config = dict(
    n_layer=13,
    d_model=320,
    n_head=5,
    n_kv_head=1,
    head_dim=64,
    d_mlp=1600,
    vocab_size=8192,
    activation='relu',
    norm='rmsnorm',
    norm_place='pre',
    norm_eps=1e-05,
    positions='rope',
    rope_base=47900.0,
    rope_fraction=1.0,
    qk_norm=False,
    attn_scale=0.125,
    bias='qkv',
    tie_embeddings=True,
    parallel_block=False,
    init='normal',
    init_std_qkv=0.042,
    init_std_o=0.0,
    init_std_up=0.042,
    init_std_down=0.0,
    init_mimetic=0.7,
    optimizer='soap_variant',
    lr=0.00253,
    beta1=0.95,
    beta2=0.95,
    weight_decay=0.048,
    lr_head=0.0107,
    grad_clip=1.0,
    warmup_steps=200,
    schedule='wsd',
    decay_fraction=0.789,
    decay_shape='linear',
    final_lr_fraction=0.0,
    batch_tokens=131072,
    seq_len=512,
    doc_mask=True,
    train_tokens=795400000,
    steps=6069,
    dataset='wikipedia_en',
)
Each number is 128 + 24 x the weight over its row's rms, rounded and kept within 0 to 255. Layers, rows and columns count from 0. The size above them is the row's rms in percent of the matrix's.

# layer 4 MLP up, 1600x320, rms 0.102, rows 907-915, columns 80-159
size [ 94 102 104  94 107 100  94  98 105]
[[128 170 156 132 126 156 116  91 127 154 144 145 123 159 156 121 108 137 112 134 137 111 117 125 155 160 141 114 117 155 108 151 105 106 104 182  87 129 130 156 122 143 138 143 143 154 161 119  89 127 132 145 135 115 123 111 136 155 112 126  87 147 167 142 137 118 134 125 176 103 155 144  74 143 102 120 128  85  78 116]
 [164 101 143 173 152 153 103 152 152 129 133  99 123 106 143 170 114  88 133  83 102 116  98 143 130 138 162  99 167 126 113 100 130 136 119 103 121 141 139 140 109 180 151 153 109 130 106 152 151 148 131 166 166 144 128 155 123 118 126 158 129 110 100 110  79 116 131 135  74 180 150 139 166 112 142 139 185 158 148 155]
 [ 99 154 148  88 146 136 157 152  91 114 156 129 113 101  97 123 133 112 128 143 159 133 162  97  96 127 137 109 106 158 172 149 107 128 119 117 110 159 156 118 143 146 118 163 102 127  99 130 101 135 159 115 128 166 156  97 118 116 129 108 141 110 104  87 102 156 165 120  98 126 162 163 140 108  88 176 151 162  93 135]
 [141 163 111 141 112  95  93 154 177  97 102 137 145 157  55  91 109  89 130 149 146 117 124 108 147 119 136  66  76 179 150 136 142 152 137 151 131 122 118 125 106 105 136 142 164 110 124 137 165 127 131 132 150  98 117 173 152 119 114  85 108 105 126 152  82  94 175  92 155 116  98 108 141 130 122 124 105 160 119 120]
 [111 149 158 106 138 112 164 130 114 107 110 101 167 123 165 156 150 107 118  94 163 106 120 147 180  97 115 161 100 136 162 113 112 141 123 144  79 120  98 188 151 119 140 137 120 124  79 112 104 119 109 114 155 128 123 136 154 139  86 130 138 112 145  96 119 153 153 142 108 147  88 146 162  96 128 107  94 119 139 123]
 [111 102 137 121 110 114 159 136 118 137 146 116  92 135 144 182  99  84 110 133 123  82 148 119 133 108  90 136 162 107 139 117 109 155 111 139 104  93 125 125  95 153 133 114 118 118 126  85 123 142 133  73 128  84 119 123 100 131 131 116 140 125 104 104 116 148 150 151 117 112 105 134 128 163 146  99 135 142 104 168]
 [105 110 142 148 102 157 115 157 101  99 133 173 105 116 133 155 129 147 155 114 176 156 134 158 122  95 124 144 142 120 147  95 149 129 128 135 130 121 145  90 177 126 141 146 151 129 130  85 150 129 122 125 120  94 148 147 167 147 153  99 117 126 163 149 149 124 117 117 142 138 104 152 155 143 133 115 128 135 121 108]
 [126 148 127 105 155 101 155 127 156 172 114 104  94 139 136 144 151 100 134 121 153 141 120  94 116 150 117 143 134 103 149  91 142 107 125 141  75 131  86 122 113 179 107 131 105 125 106  94 134  86 107  97 123  64 165 169 159 114 128 150 143  94 139 142 143 131 140 122 107 128 140 144 110 173 125 127 142 163 132 154]
 [153 143  92 122 137 134  99 155 148 120 177 132 139  49 131 133 157 137 195 178 143 141  82 120 169 128 142 131  97 129 133 132 152 113  82 121 104 126 130 144 138 134 105  73 149  98 112 147 125 112 175 129  86 101 134 175 118 101 128 154 120 129  98 142 107 149 161 190 141 102 131 106 144 107 135 132  80 107 138 100]]
# layer 4 MLP down (transposed), 1600x320, rms 0.0992, rows 907-914, columns 80-159
size [ 97 106 105  94  97 104 108 106]
[[174 114 125 110 160 166 151 138  89 143 128  86 134 112 171 130 117 133  98 135 133 160 176 149 116  90 117 184 117 162  95 152 148 176 121 111 138 152 108 107 129 110  96 148 121 110 122 158 155  94 129 160 107 114 117 128 138 125 142 100 159 106 117  98 159 104  83 116 132 118 159 114  90 136 173 126 173  86 168 146]
 [149 146  91  91  97 123 119 140 118 156 158 154 170 134 126 158 104 111  81 164 118 129  93 101 124 170 107 141 116 103 127 122 131 166 112 124 184 142 150 150 143 101 131 118 153 142 162 162 150 125 162 129 125 105 133 117  97 169 165 123 117 143 148 110 140  85 107 110 154 156 140 146 147 130 137 124 158  74  90 130]
 [120  59  93 126 161 138 134 119 142  82 127  96 160 157 142 129 150 138 102 149 130 166 114 138 168 169 124 177 113 142 112 138 145 117 102 143  98 110 117 154 145 129 140  95 132 135 167  81 133 141 106 148  80 104 129 125 117 138 129 112  88 110 112 137 147 156 101 151 156 124 132 102 107 128 159  91 118 120 119 136]
 [135  97 126 117 181 141 165 173 120 120 133  76 109 139 119 141 111 129  84 145 142 135 179  95 110 145 127 136 131 116 143 106 143 171 117  71  79 104 103 101 115 142 147 125 138 131 133 107 153 162 113 121 124 147 154 100 151 141 105 113 135 135 125 147  95 134 156  99 149 129 186 122 110 140  85 101 109 127 149 124]
 [131 105 119 110 129 106 112 151 133 140 103 107 157 112 141 120 115 118 116 147 115 144 150  78 109  95 114 168 163 100 112  90  80 115 104 116 171 132 126 133 129 134 154 102 135 121  94  88 161 134 160 140 101 105  86 149 133 112 156 122 133 126 129 149 158 172 144 115 137 147 120 147 109 185 172 123 117 183 137 101]
 [110 149 124 153 154 114 108 126 167 138 121 132 159 102 148 101 159 170 120 157 139 120  96 170 151 163 164 129 138 132 150 120 130 113 173 140 164 112 120 135 135 131 139 167 110  77 161 169 153  97 141 163 117  91 102 160 146 141 116 133  93 147 127 103  84 117 115 138 130 107 155 116 108  81 117 113 167 135 151 119]
 [134 105 125 133  93 128 106 153 131 145 104 115 131 131 138  81 126 150 130 132 121  89  87 125 147  97 131 157 154  98 188 158 103 160 126 138 161 123 116 131 136 141 136 139 135 112  96 109 120 140 135 159 158 186 157 147 172 146 134  72  92 149  76 167 140 120 108 135 130 139 152 139 101  81 119  99 109 132 129 121]
 [141 159 146 111 151 138 154 102 148 153 124 106 134 126 119 118 158  99  75 132  94 148  76 152  74 144 127 118  80 118 130 124 114 129 119 132 113  79 167 160  99 131 135 159  71 134 132 124 109 123 150 119 119 144 147 122 183 134  76 156 122 135 157 149 143 106 127  91  64 138 143 102 135 126 110 165 136 146 105 104]]